{
  "n_layer": 16,
  "rope_fraction": 1.0,
  "attn_scale": 0.308,
  "bias": "qkv",
  "tie_embeddings": false,
  "init_std_qkv": 0.0812,
  "init_std_o": 0.0,
  "final_lr_fraction": 0.05,
  "batch_tokens": 16384,
  "seq_len": 128
}
Each number is 128 + 24 x the weight over its row's rms, rounded and kept within 0 to 255. Layers, rows and columns count from 0. Numbers have three digits each. The size before them is the row's rms in percent of the matrix's.

# layer 6 MLP up, 128x64, rms 0.344, rows 43-127, columns 0-63
105:132126140130113108114157159116161096119134175126119145138132171123130151131127162136128111126122106155126125146134085149130117109181131098189130081137125099146138090092137105154189148125126168
101:127134137151147128084115160126111133106098125168133103133120139122090138117125166184158120120125132106113101133138168145138094121153082150128172085133137109078108152164096128155161111139120099
102:118146112146136151163165147150114114094161167106141132141132157097125131140141091136146111154106143133149093159165141166139164102113096101130179126099149093099158162153098135118114119101155141
103:110128078127111108130102120151140145115117100144152105139153121123095161079092105151140110152138079155114168092159126091141118161159138136144143142104175164135127093155107130109126136162107121
109:118141140126121145093057131120113079110142105119145122133129142129097160098096173132144157154139136123170149097154121164101116147139120086109122124119170100103119151116110109128164110157150163
106:106153142106159165127132147123156114109125129150118125158086158139123138167123141082146083130091131120132132156105115154123127159151143091153089125089068124107142144169088156122104136137157123
099:105113127091145110151145122127160119129112126145135108134122080132124087139103129082135172122122122148128153108109163144158114113130131086120138128083135071139121097102086138138206128142111130
100:124170134132089120115105118114096123122111156157169078127135138120169170116152126136141164127161145135090131123127127109142095084112116146136120117126086084143127097175081125134156111143095115
109:138140146162150145130122106128149136123108158061128151106173147115093112082125154164157120139143095168132129115116112131119107125105146169133135113083101129121161105114139155118138189105105121
091:134108158130131136158150101109131116130117166133135114073161142129093152093160104134132112141143166126167085183160164139117130089105151131157119122131087126126151122131094157112171134136105109
110:152158080107137106138082119113121119105106121134147078122133169139131085114141105114184178138089085116122119175130105107141132136115149145111117157151140119115110121127154128092145168122108125
104:124144122097169130086122152109148116179154172145150066098135133115089143111164165146122132137148119128107131117127115105102113109148125113096121172128107151129169115098127112114154106178123139
112:100141142129139108139130146127150111088101095136137161086137204095119086113134161121131141158133133112157107115148116143119127146117097085194131112137120136133111111139115150120165126175129150
096:095154102180143109154110147114114166179119139126152126128075141109149120139144193136152129123145113116093104096160136149148168147104175137104149110122127104113140123161110101138128136141105130
092:118144179096094083116146140144156128137126137139158103127155110123167157115145151071134112113140114197141131123161144130107141119140127133122133129134112133133157160133146164085175144133152167
089:138136128135108136150100138129112125108165170095143146147148094158163150109148132143132121127125122165117104105105160090117110118106145117129135108121086088111177088180109067148152128125136151
109:110138114089131170119118064125167119148151135092089124143160127169117114120145129083127117119122122150079087112137109097109119102141090132097135143122135119122120119119088141103118169118084108
100:130132095124110128110148086160102141132107163092151124165147100151110106105106162120158119133133163112117132052152145108150122140174118141154167124171136110113151153114140142155094136129139119
097:085076153107115127084115098127131145119134125145147100109132096121144136139081166107093085132153102147113138094154129138109137112163131109115131190155113079126145138140108143144153115120108101
096:139119108171112103149142141103171134147114149143162133138133105161098144148150118147141056150150129094131126186112148122112118119132124134171143120102149090094163114142114126103117138100147085
112:118133133111146119133110137146147110153109135117168117119098137094090156075135177151107131153126125126095148133149094120094086098111108115159142141086105125103159055136123140105125137152106119
098:119137120138139130148114133118144086105116151135099102152158136123093038109151118124151138147122102145135131134103125120158149100151101140117086129140154170131094112144193137129138145105092112
097:117148104089159174117136094136134133096146168109132143154162131124144112139093156088110100155153146118148116072166126104140123100116150159172136148108142123126114145149098131176122160106139122
103:079125118142113149115135173119123137082122130123140098132146093109208126088118126129140126093126162128131114134090144153164146124113149120122113095092101084141117112129075134144140146101128114
105:113105139154071109114148128142122128115106139128195115152132118144091112135138197100135159101111108089123099107166113120116098152158123122118113160130117149183136143129141124122120133101158150
110:119103137125114174117122154106141116161141138137103157152101098129095100117135150189161096134123167160151093111169107104100134133165134095129171092133106119093140126102121123128117148137152157
099:110123090184131130097165153142132120140086133086123116077174133127127110130097143138140144131129148097094133141133107125143086098124137085135178131149127084106106115125133083102129133151099135
108:114122128149136122185090166100148129097091129110113106145135132155112144126160118145146138151136102109157123163137186143160099124118137099135106139127125111096180140133134150090122116115078175
104:101102150091119142093101123119152117134096146109144102133127138064074120110111173144147144117112134131127114125133108121140142169141122144101066185125122146147141159143130154102135153121155162
107:156131132117102129162096167112099132120106111112174169109167132119147144189136107130163148145080130126124163171119118112139137172149123141157152144114134140131145099138086157095156120106140130
099:079176078147102139147145126102132120125149116156146094134108113148136106111074132154117079135154131156103086127117155127130135090145114149136128076129128090121123116158109149127129108114087154
103:128124132116145157187121148115133104124141134116149169106126155134115109106108147098170129122186128111115122141147119147123169148146129100170150151084122071152163128119113138140159168144167131
108:091102122119099148124122113121134114122184161116126117142130111107132146150142183148129090125138128101110106121120116150148147098125154116117124104123144112118146161215135103150169174109108103
108:132138125135119147133126108173102142123159140118116126124174143136126140099152122130131170122174100142120100144170072157112119159152110104127136130106191142105110131124066155097143097125105119
100:164104106150116161137130115128132114128085125084115088149175124134114149106127127152142122124158158116138091107102154138126145171076142162130146155155111133109106083135145106080129096106135096
091:117127127107102162103122088124129131149116144116126094133127115154134165049139123122161137124130082112185108114144113132100144115119124146145095090103106126075132120108146113147132176128157106
091:100139127194143124121159120134149139142131119122144127136165133118143129147116182065147098116101141100144122109136150130147120137084196134117158127077137153134112148141135136150148115084128111
094:141103093173138127145126105113180139097103146138102112092142166144153094149116153137150108137145099087137115136167119144163132112094123077127137155115133127097113145102093128103103105108135173
105:093158132120093139143137159099142111138163100114107134147156137112126182111148127103163136171129098119109113149102104164135118125147121108072139116125148105172173125108161118115125141071138123
101:154137165121147172117138145063075133139096129137111116150110121125099165114078114110107150136146113157136094112158151124098064135086133114145125125122116146101165121132119143121151139115138112
093:100122140142157087087128144151170153132083148073149159102134163147087111122141112151129118152148173151105082143118114131099135124172128137115134121098158156116132151148120123131128166123147102
089:158152086124084109140133123114108131147173132156128132125149136119137122169118109084109106170147118152103127136146142154149137135081139090136129132124135126136148118170143108180207119119108125
100:192157172107114117157121117127122110109118116102146138147141134122139135145132140128155094154137147132126131174114106106094092132190154115105103100091098115131124117159113142145167164109156090
101:113099113113083139110077086107156117149099115068093093100146134143133134103052106113149074127120134132140142139120141117139092115121131098121137123145128126126139123151112134095121144091135136
100:125158124167167134149139149185121145110100142104141113104142129120130124116118126126118147142126104117195127170093112110107080073114128111141162136155130151106107112097095139149156118154139094
102:091139128124120142130076102143142140140109117083098117119141145156119146146104115115154098160113155124085110109135121124155138165102154106138099120086075130153113102099087132081127161137104104
108:136101114129176147143121108113183119125143108137142094118181102113120133160095104132122097141126116111095099076158117125155113100136090117153146142106122123143084126149088172151133139133155107
092:078090119126152126102123129112150153103136165117153113114156155176136133152145093137134117119150153154110097120119131078129119160097155114156169122101152121142134122141112176076141127107112165
111:106124135092130139110123155077137170132166132106162116178163106127128137125132086112171131116109140155131094085124112143115115118117097162115145157112100147107121132142132171114093157111080112
101:133154145072076077134151159126094102130134100109157167156117140130164179096126139127127111131153163139139143131130108141156148139127099112121135139094111127114114097118124132129180149113110083
103:116087106138123088092154111149122114147085169117115127111100110166084175133110143137138122129111123101170128147148129127124160111121133106148138144123140128077116170161080137119138133150079106
094:123142139123139131100141093071117132122137183105158119112111146119097123094103133121147095171147117096133148067132129143087137155112141158093126094105097163106146123132139132160141172120131136
098:133108115152138139124129106095157167115111144125139111138096142142080113170075131122135141141140149116150111117124145128125133110119159130156160183142106120086091110159071130122111160093169155
096:116089119151118129152120089105186152096130159111119126135121133126126147126103136167146185131102142102122077143118133124143107081122113116145136143140108059144123120142131193136128117127112140
096:087089082142119143131150094122127139119102120108115147120125114147118133133081100097169115109148106110130081116135127095192142125126142140119117098126146129143149127194090123143105164146120099
105:120114137138133103107125104143137134138102128119113101168138132142131151062126134137137062140108132103084090095160109143098127163124128093131121111065134109142143135155114160125123159123147083
099:129120151139120125123126149088101138135140143150144095116115074102070122156138087136146158150165142113138116105164131084126130131190089122143092128128134117105130140150075124149132161144120149
097:101147132085146125101087101097148133138126123119099100111162136149171132140159134142194125102106082114165111083148144143115130123106127122120138129155103077119131108146142091114143146088112125
102:141148089164113137125093140143136109118139148113137147107129108147108135134138152151195144124084130147163150096148114134145137118091131166113134177116144146113146135167085112151092078163123132
099:133126131188163119076128156159156154143118119089089153113153113160135127143104156103154118110153154107126136131131119108134109114173125117119120107124144103109108096100060167146116112123115148
101:094144107107163097147126156108134108113100133149082114164130110163104130122142174144132137078114114135144097147121064151126131088170110119084150143160123096122133133112118122168137131118139143
103:141108098114129141118158105119090128148156140153157135118134117162101128155140154118114101144090159148149107109103141086172130071128046138101156150126133094132130117133124106146146109124120154
101:119117114154094091070128106131077101106138136099127111135162144110103130116147113144118115135081152111182114093112075118119147121145107139146134162145102148137143129083128121119162162122149108
106:115094132094147102135073142126142154174119132137153103102147100151137166096118110150180142136145147139160103150087101133145142090154108121119126158159103156144118122120071115126156111127126142
086:083110078129116130156118146103135131137150138138080120128159158111101131132116116129128162162109162116101108147100104149158095152123127162158148148119106187139149117108132138146132159124082082
108:118151111126118112093099108111137140092160114122097098116118158183135176141121134127116098094153169101136065097121095126116114147131116156109175115124113118140102099148106160095127139103118129
098:130123108139146108088120136145163150123098125123077114133112126137129140100128145145153122150118181101100082160133122111121089192155114130132110137140136068128091127160150139118108121153121081
097:096137127153135134117087126124108131108116138136098090111173137119095142128081131165103098087124164149108068125118098149119116119182139131127158168112128139129124103121122124144128123164137070
100:162079101116085091070105150116139097140116103103131119158128121146094120119132139143131115125151141091155113130142115091153102135086134103127161113114120157138151121141091152131177121123102172
097:183074141159122114132096160130112136158133121139131105112107142101114133106138176146114145132171125114135105125188134127120134136145088136114125139080118072137153125111136134116145107077150103
103:100154101120151151144099144123110124107142148135107143131146171147153137112101172147088107106118114120101105123104067103158125091107091123151160156084117127170121131146123128088164104124121108
097:123148088113127146146128119120134166107101120126122117122120119124144188188131151136138079155145100127111155131157145145139119132102078121151118129097167141172139114148137175151164126151101095
106:131142116149136148143153130165099098133159126103115112136144087115071106169117138093151133125085133098071117123099093127119111138162151108118124154117150145145130144183103129119130123081160132
092:133153111184091137107108131141154143107090127137105091188107172137144112113134113126139141169152105092147111104160163138159132118115125103112134129163122181152135124153148123123129147090102132
083:135121149162121147127081142140180085086125153100111115128124054140115111108117111096111153153157135110135141124155168110143173115151132114144143099150101111113128114147124114150115167098138146
107:129145123145107151148109131137107111136169183114115139160130112111156089113126167109120125145158126155165118120185105147128146127145150121154123096094104119172136126129151120146158071160174133
099:110174108139146198132141107154162111133124189129110129143138156121122131129080130115166114127107125131145133150103154164153131143151113135098117136102151123108076146085132148112106103105097141
106:129141127123138103115130079103149150121133137123111131164138139142114126109109160114209151164103097117138147120110161108148074080115105139122109154110104157123136162089115161106156138113121138
107:120155107141078130117109097146140144138122127161143116108161116129059093117094134120163116100116120125132123126106148142138060142119113099128167154100115113110119067145149112107113149100112136
110:131114137102141108107144134067122106124119129141111074143175118113056115153110110124139143135105131152113102103103144111129127158152089122124150135142126086131108089089166156122126150130089119
106:117107166109113116127156164156125127093114141150143164141149117128097112139102171094139136115107135137176119123067143125162131157134090108147178114121108107142105101106103168092125127145149106
109:144091112131148130127131103134143137138164134098101110132167113116106116140127164100128068125145156148137119147142165141137110103162114120122148099163163095106111141139118195176144116106084118
102:141080137130099143116120110113122109129085177136128116130100062113098140121139184122133119140135153125153153140171132129152139167135137136110102124139109165100148113159118142104090122147181106
104:138119111084129086141101133123184172163138109127117107158140129133112111056120176170124133162124104129148115112128174088184140140130118096118119127116129133133151115123116111125138151141117132
107:138128108143124168121104146133120137106099111110070150075140115107103129152127142125124135137117137136095088123134160140124162132153064124157123121104185120156142109177102111136147170109148135